config.toml
n_layer = 8
d_model = 256
n_head = 2
n_kv_head = 1
head_dim = 128
d_mlp = 704
vocab_size = 1024
activation = "swiglu"
norm = "rmsnorm"
norm_place = "pre"
norm_eps = 1e-05
positions = "rope"
rope_base = 10000.0
rope_fraction = 1.0
qk_norm = true
attn_scale = 0.0884
bias = "none"
tie_embeddings = false
parallel_block = false
extras = ["capped logits"]
init = "normal"
init_std_qkv = 0.0455
init_std_o = 0.0114
init_std_up = 0.0455
init_std_down = 0.00685
init_out_by_depth = true
optimizer = "muon_variant"
lr = 0.0137
lr_mult_o = 1.5
lr_mult_down = 1.5
beta1 = 0.93
lr_head = 0.00564
grad_clip = 1.0
warmup_steps = 138
schedule = "wsd"
decay_fraction = 0.872
decay_shape = "pow"
final_lr_fraction = 0.0
batch_tokens = 32768
seq_len = 512
doc_mask = true
train_tokens = 129600000
steps = 3956
dataset = "wikipedia_en"
Each number is 500 + 40 x the weight over its row's rms, rounded and kept within 0 to 999. Layers, rows and columns count from 0. Numbers have three digits each. The size before them is the row's rms in percent of the matrix's.

# up: layer 2 MLP up, 704x256, rms 0.131, rows 180-214, columns 128-255
# down: layer 2 MLP down (transposed), 704x256, rms 0.111, rows 180-214, columns 128-255
# gate: layer 2 MLP gate, 704x256, rms 0.131, rows 181-215, columns 128-255
up180 101:496457473542559513534469513569534539443494475579549547518484592503529528530539469552508515473532467504526518483571593501511452418457457471546479501485524491501466510473474516512551542516524464460509545506507563461510494468471479600474522455535462468445518506568510524597463552585486488415480522500441531484481522569475477470443546532533465482587505547515588514522523480454542530460542
down180 092:516518520506557562499532445464512478434426513507529535493456536468464510482534509562481477454534451513576511492581541581516511455478408519543465530476502421523505520483500491436562448452458471482514541537560522533478459465507493496374530524450515575451467483522456532455457470522512488517561521578451556451531550528468548453502516557439457513547461546573615495564470507515507583515507
gate181 100:535408576449507538354491497489494468561502566507528472521510513522455515478446547520525460484477492497534534585571580438549500522466490489519574444483450456545477458496468540468512565578500491491450482638492531574496437516587524464466529456552567481478456546477561515479517543485552475540527507499558510445552521465476502515511490479490511461487567501565517488460555457499438498549528
up181 098:453467394432492506470497518492461491486484535516534465481461491473448481475574488460460464510517538491506512497483517483553418498415520526538479479475439444533419535470468481573486518502486528573490507557507576552524552510450483479484518510510476510598515578418492468487521521505474418502470560471526493412540486455509526538470488447547433510526506486459441483526546502481484556461527
down181 099:441479481516517454418503572421502518491437475568503490546466517512537494455490447474472543526469574522469470540543507545513532553509461503508486533510509492519458440490503547506537520523544490502529461436457405568497488477483515503546485566552539418531439539491454475556501477491502409469526476507501508479437561567511540523525521527549494483500458525539560484550457558412554496467482
gate182 101:464547528490522520508502510542482483534574490466518420467518499530530510564482501465517505493558471501578560485465537452505448431490472541473499504568558459523454399478527440461470547518500537474452506539560449510447521512468498466472538462457480498501543508558495518552516571527551454513544506541479529508531492439542502441457484494421523477529524517460460544450460478487536456435456
up182 101:472513442483451438486468499506572534499417454552576482488454521497423520522589549522556495544485528499504467518497485482592538504516526483500479491507520580557480508514538514547535476503450461517492521532499540492488473520527492549494435491578482510546565458541456513458509522558489627530497471474510482533544513522510502579556466513554561485459511505557504475514521505463446484510533
down182 094:485437442444511521476494489523482518507453419529494466549459505452463464526501490523468455473456600472426519495500491618493542514490506479494487544513488425519463466478480476542491489467422485504545512531467520522517433477508547512559476447464473496520543513495510480540505441631496500536467518497500548441495544495422564496624531451562563523503551474550515549530510444539407473528482
gate183 099:441512443439507470478491476468490421444474565474480461552480508581497478494491496575495498552485557437523532542507552508536486483452473447401556521509552474456544435550552450407491484514576441393473524545538542504555491486518461468461540448503505483453556494525535494469534525539443531519445482471564488465529527492517568497506524577500500549552445531507515453504475464428464481451501
up183 098:620518567460482500397461615480461483458489500514568553543580500538483520569570458521544479528486459455418563489534435574449423455452479520457451487541491493478513504490425489492587501558529499534511415468534496572467509448534472523543567552491496585523501512551473494475485521486502473530478389463513475503478417470530487498525518457520503459462490529551483449419488558528468497410480
down183 099:527505509410460495545567497467450434447493471523479586496451511453544464477487492497461511494516516469492476536593559500577564542537577455587523448458521494439560522499531575547526501558439407480536464530531536521528503481488510544425558508499524507527438556550537520474500518531488435526457494559485437503498498553507448498459488468527522508485576518464476436476544466516513591450506
gate184 097:501500414456415474525464475480457493526531511472566561559523521505435527500500442485537447485534479443468530475510585500509442486562455484526429506466550595475542509406451534470467509463531515515403472558533572460515499507510487520497535510479470459458480483473474517466457468481486499567544475474432479509520546512482552488505466400502558449503439468455490573538539491484519439556490
up184 097:464568497428498491624502460448470506504507528501504434519540490488497501541477506464490419501522504464493505514468608484510485517544506540470485520585512458482471547500381515452523488452473568509526481532466532489495450563522477505446521554509500577510487500459499552474539572501460581534510529480594546550536510557404531570537543506523458445440517473511541524453529542490558457544519
down184 097:515547554459441511584399520503517503508498436464437462514495400491503463491507471473480492499566529500466526475524507470476496479524534528495481442447434507460475532456439477524503410499510420472433485477570546540465559451544435557517484533514539502541498451527464515521470606504468565565462525543524483414484550459485497474498505490533478360535523556550541510474539467585453509521528
gate185 099:547501585548540522549434545520395455487462589519482510473495519496493552554481567471497405524525483368486578491558552515525510464463536454488495462515597544557547511520414474525434485543513479505527502512537518522505497498484527433507547419543487458541510479452537556527580504466492487483495441465478485580475524533506488544464484432482483445489540519488500529509533509508517455523494
up185 103:531507498472589518557452505529451498388535474475533503517451475467479498473462436491445516514572595560466473446483547494544515565509492593447520494526463425497511531496515478542561490515421492520535461473506565531532427526416554455500465502525485485500470488493511545569442480508553456499529570523491503576495527544601496471461580472545574477502471513544495494457531537503501504537583
down185 103:524435551470553521507496505486490405492533419513492492521562480426525430484493474555484559515430529472481483458551475537527574593475482519452525540521475490510474521466476454498516518460525506558477553467454512504528555406528453457581553544506459490477572440561470494536515514502573479571507510539552499512512525522472464497535449510516489495506440493525442537528427500497455526508542
gate186 100:446504526516503493397429484426562573493526508516548487524407508501508542534493462506501498438482551490516444468516489559505493542486562494539455454494492535519500546510521505490403504467493536512521439460606519537408530522499474484402466474498561472446505514495529438465550529471543493478513467481447551498497507477509433546514458567453542478441496553498508508523518449570448510455498
up186 103:527542483491515537501607497497529455579557557486545451561539552530505447511483517528512467480545535445502494480462553452494509519506535494576522522481552428462551510481552545392501525486519521529536488495580529506494490548476483508481562500417504456570511447550588456552487505509460542450532460597451528453525509523489468468454479466455503497493514509508488541563480505473427550443488
down186 104:523531532517544579497504439407471493484563476563452475528576596544467493594474500474506539491559503506504519494526494531433489535496489525462416494528548553500498501476474505585486543542530506574479550504523556493511515542543473543548439569484477575516486514444557548570502501472556460515523524521445444477440535459520573494532465518538438493451503479498510555431478458469461510491433
gate187 099:523510443462513482506490557472476619502493542464487534571543442520544431555530525516477541465567513490467443516519487560494430571510547456559479542502508513513587560474475480427476436506464561526521482531479540512494561507475507513474485493449536503582530463465435496466520502436535527555530500497489441527516500430476554462483446474520537499552561491464530474463567415489526478530548
up187 092:461512548489522433529541552490511467510511480475513495489579490464450488556561491508533545538508472514517459426529561462493518565491507478486485500531481522478450487463533466498594480477496481496528514441472501462485415569546454524510475488593553585470535512462509431534455542609428528542508492529481476467471428428517570547457502496445577486472477516444442517494405444446471507458473
down187 100:529453521472490423478450494415537493412432481418472563512478535493494508545557448421555470529524453528440470514554491519493509506509496527524498560540563540523428461467502439485567513552497459427467461470500497497501427458468522534491416471543429456403543542484488523506446460500529558480545491536528498545513480526448377492490440529500493463505489445487511535551480550524502416584469
gate188 098:498454443479428551507517453609492462491483461507512378519548480538513524464440515436548551446442454539555538496489511476501572501480513447461479438461450549435521544468517489515427480516495462495587558543470478517485445567533431387450521492550486500457497506504474545464470500518532552476554442583471477475461488450490514493487507457494487497514559507524437553503479528486571481555503
up188 105:518441476510510468515503543502449488434524540545518466541591480505511499459557499473507496542582580427496507522470460469470478502522513511501423468512538495472517469501444504505526426500511630447501512541462558528518468473452556439560502495432426511518529512447526437489428611509481552501544441521500560524506507531523495489446477522442487527482466519522565573540486494512503501576573
down188 100:465561509496448437518487436503448499509457471535442442479517513542513512505513420420430503508532476443457524480524469422465449479536529521434504553526552455524462495529453460507540499531521515495522527463515512543452408534470524451461510508477522517497502499566574510476429535421522598525522483501537491532561432535583509520474547477510504514520490499514527482494425474498475491555493
gate189 104:536433490401510462502597437530606446546474472492461544480532539482525529484493547504541465438462528488470491525471517442458495533475534490550501504455546510463445537483449456498437595403501480495410474594510489554558434485404501530474558511491552501570492520483478496495482607512548508490486495575504468518440519412479541464564519483501495585423442554499488476473558482528476540493495
up189 100:520527476549504499534456465530443497461552505506460492482501459572496458559519475434454608523565478486534438480534478546554484441422437510508490510425529521513529519536537495538512512489532493483499510501472488466513520419496473505509492493545517496440517495538469548495449453530575496468465476474421504516503525522541453512471434455477486469511520465449558547549541563462471519506532
down189 102:512425535475533500527529490540432543573457483542583506501469449597585538452489492485494605558471490504516500584551425497468510542442497540493462516542434479532481494514521495464589531458412553493544516529545502482509465531536486543433445522546484501456526487460516550531539453512582578439502459490579493544472539459490456508505475516535520581561490488526545539466522486603505491501531
gate190 098:474470484526571413512457497614422462539544573478509520449462555501479424505499574514524486543445462433581427548518562509439470488512425534490572495488543497492492554522519511574480549463491508483488503535481554453532527459456565500562491499459480576481413465428500539493460515521495486476471502517467531480489523510472541472540458476508584493497550538552490414534547557451526524535520
up190 102:593439445519501352478455422422483471532501540472463490473461498503487425500529534534513471458504500511447507562489506512512534455490503575463491447521499468503508504604510473487555488492485496504484466563538470499549519460501416504520465466567523490529488559539563516559519540467452487434515524434411471535527461519562502470433544557472498498437493484500456557524463449522493528516605
down190 104:477490508507472509493517508462515524496506591418423525495454426532461474486517542487556507562465547511564492496482455493521449425494478559565436555479437524436487504558562554483535542490441468421498502473431519472488533563551509483547428484512522498516507476497549482509467468501456481526462536438496514502440511550461441523473525505415536478483418480555490548577481521522573590508489
gate191 097:562479456479432450538456513477509568472467448466426516574458508505465464500509519516494490537470492434493526535460486503556542444481560505469452519525489531437476442521467519493431441463507563460600515523534531447540463529497537504498431456463442577416502499456498454449478490541557474458556406508439482444572507509513550542459465532463519548472529567561512478546448537526590462504460
up191 102:508528487425559525542482562551553495426513481518515495529506419438574458493513540454464544494437448504584520537524494479468497578537412484455529476487557522470464550515501444445573505515414514557571538511546511412468441511488495484522464443420501495521498544532514455455502485447585510522523501527447533508525438465447490552516507545522464459460521526454434447586482518507499558553466
down191 096:528501464488533457464504440455550481577521607515539480456536533403559482439447464474540463498543580575495482438469432580527541451556534481530546565457517535561481501510556541488507543491519519542508442489483548523470499532537492490490560536448480471534499454560507555515482499450468455501476533461516497499459486602514478456522488532478520454484483508510496473538414547435541512489555
gate192 104:494473514497513453486575493458462500440486481498455533562423425539504508517445493510464435571503553487440504467495561549543511486506525501507555491483506546438552497536495551498479540485515546496525408530529541505482520484540554462491459459553523477529506518489482577514502466481456539468553426453509486552588483501467517503452530444494434517479491470450427545491538533453611504485474
up192 100:525508405491536462497437498607505556532474515483558431492559506433450481461576502514598534537519430385503508486482512570467498500482444534512530497501471499480503477512443485520491475455418489496507528486538488468534521498508463537559579567520511526496535509520492492486509448562550477465446523499525489543481440467476513498488522541535516454543515545510535481519425494520450506432474
down192 097:538435498408533470485459499531531501539450457487497535482508492515471468529434508505486415518540530526594458467533442525459468551522457511507578493541514442562499525458549520472470504517496544495540463584484542526552504479467549528546566504498464553460525399543506515396550502508553503561461487543473529420470546497470509453483573555518562472500512525521453530527493440512500593474469
gate193 105:501474523524519461492524545482514431461465562462517447518500540593464491472442506450497483476483519490441455528586533570400509475469526544520465511440501528552451482496486497487517530529510529492544519496512458505522521543560441457547571530496512471502577490546499460537471538579568466487532453413472515497478490479470524488480451492452502428458464546464503526458486398492496560476410
up193 104:528504543491476559521504558531553464497463463557519516579503566523511514561527522439468537460508491566460565606574555490511482536469521501511563508492590439483506538458483535497517490454443473456484509493515475481516448510533433557485558566531541523574503461533484560578430503548522454504524463482425498491516508543525545463476542580521488516527523534449478489488559435576511528517453
down193 107:512487556498484494487512474473491527497521425441548585527551527496516529498489614488490574474443528522486501498507489471380473466491485534488501524509524439513520524540405440462504437493524550496525604532468452531534525483436493539527532424556465474497519472563524530529469414502475436450512502475418517582530511479510500483516506500470486511530489506462478476497526539517505552538512
gate194 100:449538497462457500482509524509547497494429470495467465471450445484479499528559536504485461482441514465437522517528505499445515535513525533554493504508482510522539512473553442538482502531498469482444515512493488448457559409505462485468626509502428512474479524472449534519445492518474523543529499552506471474519497560455553444480516481509513515518470482534492532471483533413461516508493
up194 098:456516485543523567487531491430486521527429508476490539596475496576461547466490469561511423499502522445482501515451481527480530463517550428588568533519520494459491465539448468544459499508470442499549520589435420481489509469482565572456540566475422551459469519395543515511533553623509471496502518468475466436501429523470551488468481454484505564516473496480497504469555452463567458457516
down194 097:534535554512471538421551504486513521595464529455514501545511505478531489521535573489446508500550497477453475430477484449497519507543584474517491547533573506477459479424514485604417546511499468485528463494508449456507488501432453531466580596488516458509504478446534475548546543525536448501501458505506486510492495531470471458567522529472426475500423456475509464489474574454484471500560
gate195 102:459583490502502493459517465529478444524518538499472522489521537514514496478454507545474510483501556448498452583512427458482546492536504546490463422508452580508515476428543642534491499464523501452528468487495416516453487487474528417562505445591460481428517513477517343413467456445489464558440523479516449472479514485465504483484528438437488481498546531524534492500485472485511493532400
up195 104:470548565537444424466473544463537515470462518480500532474547502505503520477506536465412466513539553462437421495441431543505526450493467406538529481472510561551468427460487435512523513465556534561538542498494510419496426405419541521510520574485492495509567560556515482467520494531519484499524471567537481525498522397503446536545518484484494469523535496534474495493504498509571468489477
down195 106:521510546545520470558490481510445540505480515516547503519488460485535399543534546445430491542568561549500552474520544502544537563535554484514501572559539625459589464492537497496493529509579542545474431448459493487536449481478516450506537423447511528524495566515474485540496494500471547533518493533472487461483517531446459493528483561534483532502578496499505582525548482532510484575521
gate196 102:562537524529421573514553457517480523495488557565437490435563511474412526523529425525534468491532551458523502491538496571554484497449453593474536453455514449532553476507492548512498481451567496548520478474528558452480466466557513466525483555516442461486564519467476471484558493476442532428490551537422465447494519458431478551511519502529534425490483509470463495508524556516465503488505
up196 107:462482495470523510445436554453479469476489465473513483490447543507504409466447581552472511520492467482482455474538571436528560490452498470566515564423487572412449460466508529526537524583519526512527487499466506565489538485507564570437465502525537510452434518517479527531523542450490517571594506511507478563495480518465524475466483543519471523515517539530558487524635539458495514458441
down196 095:442462430434502469459516510453516512583475468523432511462465464540490512515524420547477537519496486529540489534503488536447519415540521479504518484454545446513538452521464524517543516622522432555604499485539489518563474431455574484490475540535485428499426537435547559507479492548551542496517437541540546431481516446509538490543457543537519544461472577479558480447522500543496477482497
gate197 096:508535546399423501501519495520516513494534452441498419504505542446569464431480488559444554505534504522528509531582514589496496459486446524510517532542563505493500505465545496555555501541551456496470541516470462561576535455563552526490546505515536455461476452466485501467444403465509441527463525551510473508493544467569544503539503466480455600451472503529508539513502578506548531445446
up197 096:586495558524496487503443522484491488483502528521508471525523589512484534480471536479566533531506455484489487580537478558555446494482498442515546437479603464541409444470563525484445494490501495555510461523467459395512455460517433472476446540481495507577496465544534519485586458485470456416475492478505490474466470417448465549439467482515504501497479474490478435423453452513486465478510
down197 096:496464530482422501462503488554492468509501472469483513514547422495496441442470466528508546461517534509585517558525519454481458488500548495433463429437503499558488529544504410515502466445446546469511490468534482456550505492479433530507499514513551509513507506516438420567509467475504536523500461515463495508471432508503478598497396494414558513487512529479560623523556498534562471525503
gate198 101:497505471414538442507523503548558469510521468496523501539500536565490541535476475556545463471441450535530501551491518510532562560467453401541470462510454516448484405499465541522586517508480493468546489459452484446522509475470419462543579506491440471469482491467589442468539501517534534460572504494538599484498511508494468499456432461531534527470435512442498544542497496458499487518483
up198 104:511510472537454512507502522426468558443450477474479504483467475484448415530494496447495484449488586489499412418481440502486483456549522520513559517514561492552522505472470524524467493516423542539482499497473554565522520505445475531465528531477520529488476470525449581401490531484445461522487497546513437511400439473511489464531547464468504474570596512463593474462545516470560511425465
down198 092:462507512529563547495507514539460470492482521477561496462488530537568382478452419453506472492450566537527435471518543512450418531458552468512477544495508497453535525528504510431454479521509551479525506484430538525484502440473507462506492449552374499496515443531416513455513540533501561514458449487502497509450556531518441546547490504515496537468502564413483567492484498406562546525490
gate199 092:499548534510484525511557425620463485552523576548453507484455479520495520489517438529521502475455457420560434530464435505554520428462463518541478479443461499499501511435510484498542520526547470462499462451481527499571452505597532455429513464531528488464425474488525543481523586499508559464600517541428508498510525485464519555481497533536458527495490517452527492578540529487499525497479
up199 098:558481494529482492455442493531516483522439493540509452454544439436532501547532516534418476456526468512497554467533548449489447481511571481593502473528495485513525484471517534484489519490413495499450502484452527583473514521488510465547476523566436514418499457508482598526490568437496460474508447555540489561502468503474462462525402538491501463562394433497520510483478429569576511530525
down199 101:543503523540462461492437568519488464456482413447518433433509486417498472580486478486498493447528478470504514528481474459446477429416562447563541534534438470506480445581508497525481401533513450499544455463420519501527470514508486479465523483513448482471512448540512535479522557527483511494494515478552466490481491523494479459549426470510462491540485524495474526483504468534499471471426
gate200 092:479509439517526450461419489525482551515536548444418432452528531537478534516487496528449523567462461521546524496476439549510508565487462485508514529507511504552390476532428516556507477464545441514437552523470486559487545544477529461516448519499559499538477500467486561474534450572448433501554536499535576524498457538456554513485457480508474465559547470464511500467484384459537563572477
up200 092:522481448511434518587486562526546596483506482447497487486578448419498476495414453538566470520494514564596476461501475477453487554475441505556552431548467474449478440481477537556538498476492534453487449531511464492485500514571513449513561467559475556557398551489442509442505587451461486513501496480527454452501517483519536484528469480560543488492542543445514508485505484451463565511536
down200 098:533427509490544512520468473549579497537467546474477524510429483444483574424456459482529493467586462570550531509497492475517433477510391515535569522491443516378478488533504532440495482503516463461592485454526413510500459539528568495498502503526526450548530541489512524568455529526483531461453461424435480495525534470542529533461536521502473510512490503537468566463519526451477486489489
gate201 090:474523549478503533498473487488439515458551512511516510496428469513444473518493562530591528499521445446451514562480428549517499465502535421458489510518557480593507487524493464470445526484488507556487466503429491556462468602541521447505423419506483462503460542527536509523523516504516506483475551553506491427502465469469505439518519500485544553514486509500480491464530442496498441524482
up201 096:548502437520450447484506515491523546559487391521491462535494523515495490459527408522507609438506460537500598507485481494548514494492470480516510491537487566483498469493493538536538502486525560574492468463454567579524511478583510556432521561458535522559493491413494537549439501560569445485504484482463506543458486524447531503545491523463469507483560486496526549558546502487511521463506
down201 094:427549474505437559494484560509501467503505421540613492515505517519493545517471525460549568491521504447487441471494503509512526510474501573480498453470480414523526544480579534482480584547520523544442444520568506506534536441462438496460460511494487453526541560518487587550464543529472521461526533466463520482506544497515463482532446514543537535522523483476523547493525549453497554500545
gate202 104:541490449472499540563477500514503452479518478554483535513499603551557483522526587595535472473495515503497534553473558459558421524491506455539481502533517490538587484484451457451496514482474522399543484515507510562492561506539533470568452505534523470461479479485573479494587506525489506503510494491503578487517520528545514433469482477467467459470502448485528541471438456475514484496488
up202 101:536484473501474459427449505432480530462490477452476571518471536441480532567478541460411511455491450527517534438478487475533505518500528600484524470547480459527496525479532511514503555488473503549494554536541464544508523486485510530568494499506521469464414464468522525408481458565547425515485588503517457452574565445473449504448505474471489487554474524481515466373579513491530501498520
down202 103:508521585444446470530432482440537472507570498518488505500459572497486541393477419526421529465423500461458505420487489424478495470512491495520519463507458486585510440501548508459494481532485488430461468504560508555536551527517419538542499504536490437482554527515512518491471487563462511599504471501523517549597466475550480509408425511555432486453531534448528463433474492541484491479477
gate203 106:537422441511486453509514550459528506514524450421485528553556505477538510510473479523506496488498336520506517494424491471568517553480540490503629520493445525464472514540571498443496416404478521480485461551454473558515529453449584479536461479538452492498525533511480487487495506527456523481475405457466502508506518499522445536509521534509504443370496535508494485535418471566472448462488
up203 098:500520541524532485497511398566408501469452503566548520492426542496433504495462493490523527528572487476494485480431437517475536458515500503513504504486517479584434473518494452452512587490456491510491430567555482511469545462528480424478436531467492443476530467508522474522459475495478445587517520536466484510502486427433549549489576518524440507419461450544557446505454497498525508495505
down203 103:498503467504483413550519473495507501417542497524457493515464443481525565454484579428491484448405481501460449531517560525516486522549497517489530431413504472473459525519502510454467474464521486444423523522550496482503488506470557511514516490438447478478537437508423469500515493489506510503447506394477535604539522456527500498473462563533515463504487490519524511482580565396543502497445
gate204 106:463464457537550479509607526565440506442422476509440588518504496502517504503561453526442521511527446480487506529516506549498466447462524565554512438500474542503520560507469515620510498471473510495453452567539509482556514469441506432527474486440485489476435545430476454450511478494535510488558443478475489474516449520514569535446523599475518483457528471503447463547526498549504415568490
up204 103:552442471494470562484531509512482546456536468612556507556537474509529552513500513512463407442517496410471546518498476495486521528450496458556551459494534534502531539521505575547500540521552518451506496474509551503509567547539535463560473505448504513501527480466554466527491479429518495549538528513555498522552507521478489516448520485522499539535482480460497451525487455479515474519457
down204 107:484497525534510532543461443459451588506469501500473425494512525501532463510538520519555500525484487446428443504543500448496452429412479501528486413496579454447456480465452536507560546426493453501555469441488473556550454554413577443515457582553473512505519449497498483506524486528481470448461478514468476511525575505441530510503520490565502537508448495466495541507490494517519452472538
gate205 101:430534474519536534470537500466471523594548491497494563487539559480502451454408516493546474465457536514522450475513518526557419543519518464509538557533494459554441586494429518535484472498490458493490534570533405539496503517472516544488444497412530461528511562437469410463502509487460476501524476491408557451515546493559478463473458484453511567464510564543470460530541515411498428496473
up205 102:507428464537520465489524558426451481537513544534597456586490460502513438450617563559490475495517483489508461509455475558582483562562433454525454502504581495521551501483535512511440445478422444482492494546460474551524480488493539525490467422456450508501494526467498496536481484510575507538497508525532559515478530577553514475517501461530551538477472482531506542515533514546516475568510
down205 106:503483521498472513520514522495571495503545462550495481558481502574516525495618469440514517433497467489566525446455435497478462482478518412492502527572449510552520472556513486474543514467535479454485535567497563503483481428479466483524495484510485539489522466494593472464557557458523522528479498443497474536455464504565456505441575520455491570480518478553464489469518514479453480476508
gate206 100:569433490545467513499521506514531460594493526512591581471498569506482483466474555503527471544556463502514518435515464465550512500468592485480541492543556508576446503514540493441519479514541494530504469477511543539464535549572492447416480477479509535518501468492605517463510492483478443529509534532449494535467552497499475468460534466540505492583526476525522504431523516482502509516537
up206 100:553478521499508527476484451476510409509491478533524481490479591436477431491472490525469478509497473545434518490410500495468505550431535508445512492500501531457517531495524507477533526495567470445520486480559571443537557534536467540466514471488466481470558494506582525437501512536446582413484440548486432557492426508535500462559480493564498476489431479494497484440474515441458573456460
down206 100:504509481543512524494530544497522474496617494547487471587433525514404512497437520515477478477458467535520551529450534538459483526452568427477458505526530544470533516469465459481467438466528499467511505471491457441527490467467578462526550457524506486453506457502473452472577529535474511493464510508510465503525475553404515476523533479470504497541518503520550494537496523436487475502497
gate207 098:527493505482408489512498528463476495479443505509510530453486426498455465526557472512515483476481569499438470485528503488475468519537488474482494537486452544475443509474533522494562424554527482474569412468416435530539514551505475512469504515576483482598477501482559444555534473527470440525483527492466443520482496478442453498511474531504422491454543516484579520479526561509509595463458
up207 095:595492579480500554470494463470513541521478483501476467472449512509478477504530537535504486496442508492527624520508552410548541480440487525481536460535369492520464459475441487535536455446509423514491518523492577468498486543437558497427530473521519515451526510463499493473493537498403543585593519484419536584477471542504495477492591479470598496521543506477499450513574484477521510556514
down207 095:564558498520416395497501528466506494503525495523495472529474540518543571502574507453516591483459396440512534581594477501577468516494546486472597504527542500491462490512533521444517455480554540482481521514455447543516523442508516482510529548511419513541485511491541471503513529439535484471483438516450536449438561465492481500502417488463503425508490413525527479515481508511499507547451
gate208 100:441442523485513481450545513550485490507383531544554484516537532479432451519495450514607504473476579485467499490547438457465520530579472506495482505549546500530517548527451537535502513495494467448475505537484529544505512538548607472533479511483496490450531423439491509457535560536499511559521482480485557506459508520447449553448447524499599541499488487458505479429515485521502529526483
up208 101:482484538464507560474478504571434466488428494459460551523465533554468538463510451458516542474526447597535542456488538554574512514538545436500477522544534424576518491505545576479470466454469483499559444521481527490503446515536481519467508460433568400482496473494527507485431491485536432549496490491505473497451467551569572480429494449503486502459485544497475441457441557463464558500493
down208 100:456513583518467503468572461479606475460452543511546541514483476489519516472502483416553539500451437506540498505531554513471534570422499465619454536574527503548570546446450456494552441465531469450493477470512501493533592492480461465487477528455471496553472584466508526502484530531501506549488534546541510441519526496492492509501454475597497553509518426421561499572488562519497501500495
gate209 104:518533512504545487447524494584519514441533453462529474426522532481575475501415466456472486457516443436520517483489466507488463462562495446555517490493463489567494585475422440537527427506531479523514473507491504537580529476495538526521536388517557514509598577482586525581484435507467519513553490452536520532505474511557545469454536472511552469527522554525497537492440431497472433434522
up209 102:553499499488601548470525519508493509508515425413538557448502485406472547520404511481427440472564562453525440474435514464526467460492494465541506504450510493538513470466518556535481524549523521475519545470445538520536416458466602498541593432530489489500541572544536521553494463533475538498520495498492462491553467486549494455476496449544514470523442490469592472559457482546438410474508
down209 093:572497518497497473543420415498542500493445481546467511482558540464525548465452547512534445526506510511438454572486488484514485428559522488471592485462498516498491575541476499561538525455490485402470556455468536487516472502515450476560501487473467520481504580482457500518509498535493513467439477454517534445468598512535510512459429522495491503474473450509543485530535477469452429479463
gate210 102:526507546491533493433519487447523582468503461462558514469460556494517482511567515456513522472462511476508497612453521579442509542550524534474550481519533511480461483518471609515574535587456522540482407549519467520583443471544452503510552564472532405512494417460427568570537476494563502497476524453527488437552519409561564445464479554520531467419465485528481498554547527528534558538494
up210 101:529483544531525508592545398524444486457510481559468491492493520489474452431517531533450483498513481498514458519555543529515495557473426552534420479490478500420537535465467526494495536469558511442428545531482454523502542506502453442514506391442566474553480471492455451514514475493476513504460454480503519534513434553542447406444505542455495525527483545459508446511572468463513517465474
down210 096:557475509542556465480505453467522513445533468425451498496570497546552459441461537462616499526463511462440483552459544551424506466451505470476450478454524471559548516520550561523424506517511470439494555535470499475496562527496451515498449465470448476495503487483517499510511435551549511545426455477478536432498497478491507487443537519486520481434512572535475555453507521468500444464460
gate211 105:511540552557499489491477489444486529462455529429502497575451428520579469444547506456613461541501481481464465484536524482484480448518445507429533459536428559438527505442555493484445519543545491522464446463492569495557520527542407431468551503482475440548550562455547450477459537582461513513405480469522505441453447536486498512484497534551546469480505500551445536471517527525506456507413
up211 103:558513587440523556445560476425467461499441490516473467526458581513487445579527464512536498515489503375525462498497526472500536510580505462493524538498474480477571504521538524493421477425498531508439518493501561546480501522491482471469537460490486483474479517561485468513522494433527496493524502475527526455531527483475536462411516477481545521493490563538539544512498463499450535516508
down211 108:521462505522462473525516461491453498426442460510482526529524421476533544519558507385549542516475512510527536495551523558428481511595505485545439517501502539465507500511519548503467469511518496487468538516501571492469476483506511563414517512489459530502533470515476575526533540491533550461459497554559459509489492499533492500429509534464431498569468529502451496495514553547506494455493
gate212 100:423493479478496512510527540549602473478478566477488546465493468553509495470506495567500475573536478459545416485516571529465479555572548487516556469537509471527500509503541532508517561495517502450458532499500518471404497478457454500487524530562488562556539484555472468469565527485545462470536534489539500450500544556439488542491554546547526535497602482468503449486457544507466542601470
up212 102:521546542451516428473498485492419501449487547529487464476515491513529498483473539435501562524535458467455489512487468530503547505478478523492433506471434469506517487533572581479481473482502527514487493561504463444483598482570430481541562564479476585490441474482517535486534490502595526511506506538466481519493511495489528536440489577408500495479483451531454560540446493524488427530509
down212 107:494497467549501478497524575517506462465542503545417505437481539504411515451495520521474488431412595518512488517535483531494537464440475492519543559501466466493514457470530510540455525477509532467553578453539505460400504556486502508548480479541518511559558507573454531537534510534427531490501485548498506443473537522457523552513468550472418553519522472528489441565468470437454489471486
gate213 092:556468553477432494521476485519523556512509526416516442500521488487488486523414531446488476592424495501508490457482505483529546513509560413531489511450467505482497531486495492500444578470490561513489488540530489597547502460547500482464502538539528530531542513538513483588519520482553440505529543454469494507539454509489563519511561477503548389502469536480497482496496500500406469469485
up213 087:493537532556520565473471535517500531433446471525506523483529473512529474525603588531562487467537443490486532532538502533506579440485368573537514516504479546560560575542505444544512476527466496432473564512424521424494460476487492461545431478459522467466504495480497484492470510504465500517456532524509505477514506495522473421527482544544478557455505477541439478481535538469529504506561
down213 089:502509530524494508515428518499471450460543500552515487559520479530492552467482567528539578497443488460537503538495518455489508506487430480460448481540491458519588511564490564481501458503470490544554523522524423505506523525506535478485534467506526481547504536536512528557512505458505446441519517485482531576535504525504472545471451518569490521585582547482562502534514561529537533516413
gate214 095:467510532513453479480514428500477479426513510481491565456528521525528449420444567533510431451470480514464479438454475527473568452549517430514469458555523525504442489509502523515515507468409492499556567533503438493464575446455470450457397455521536485480465481524482475466538526459476506552478517497494497461498519501467552504440550509477504494496446510484484514512564487437481573518520
up214 096:543470507511531484538566461512488494503461493486538534441665459510441476432424506537437491495501538473497522475487435499515565481491487440557494511529430526461519503434573437420533449511457534549550550573521521523452513435480567455524463484550524400492506546497502461468517480477464564508464503459514388395419497529502534527504536502511509537532452470528505515471542443471425541545478
down214 094:512526474509435451422468495482493465459500505436491454452540531480457496480421472485546394480512496525542509476510484512472498521488546455413505483513542510600451447500528489491453486500476565551499481535527483420498537530449523447539495450489543534492540542473526428486517412553469527526510553501399514505546460534542477542499529510437473522515453570515464486495583457564498521430561
gate215 106:450429433515452471426473436580482486517511550466466517538483468570460557496436453527505487530514538478487551430467483456487497496519503534535548530517502474525513523521464482434515527508526462440520500576495562534534433449484445495519459523506525492470493534449479549486546540484478516500566496513468514481553461446452564482478526492496496573580588504495528525497583516510493508426474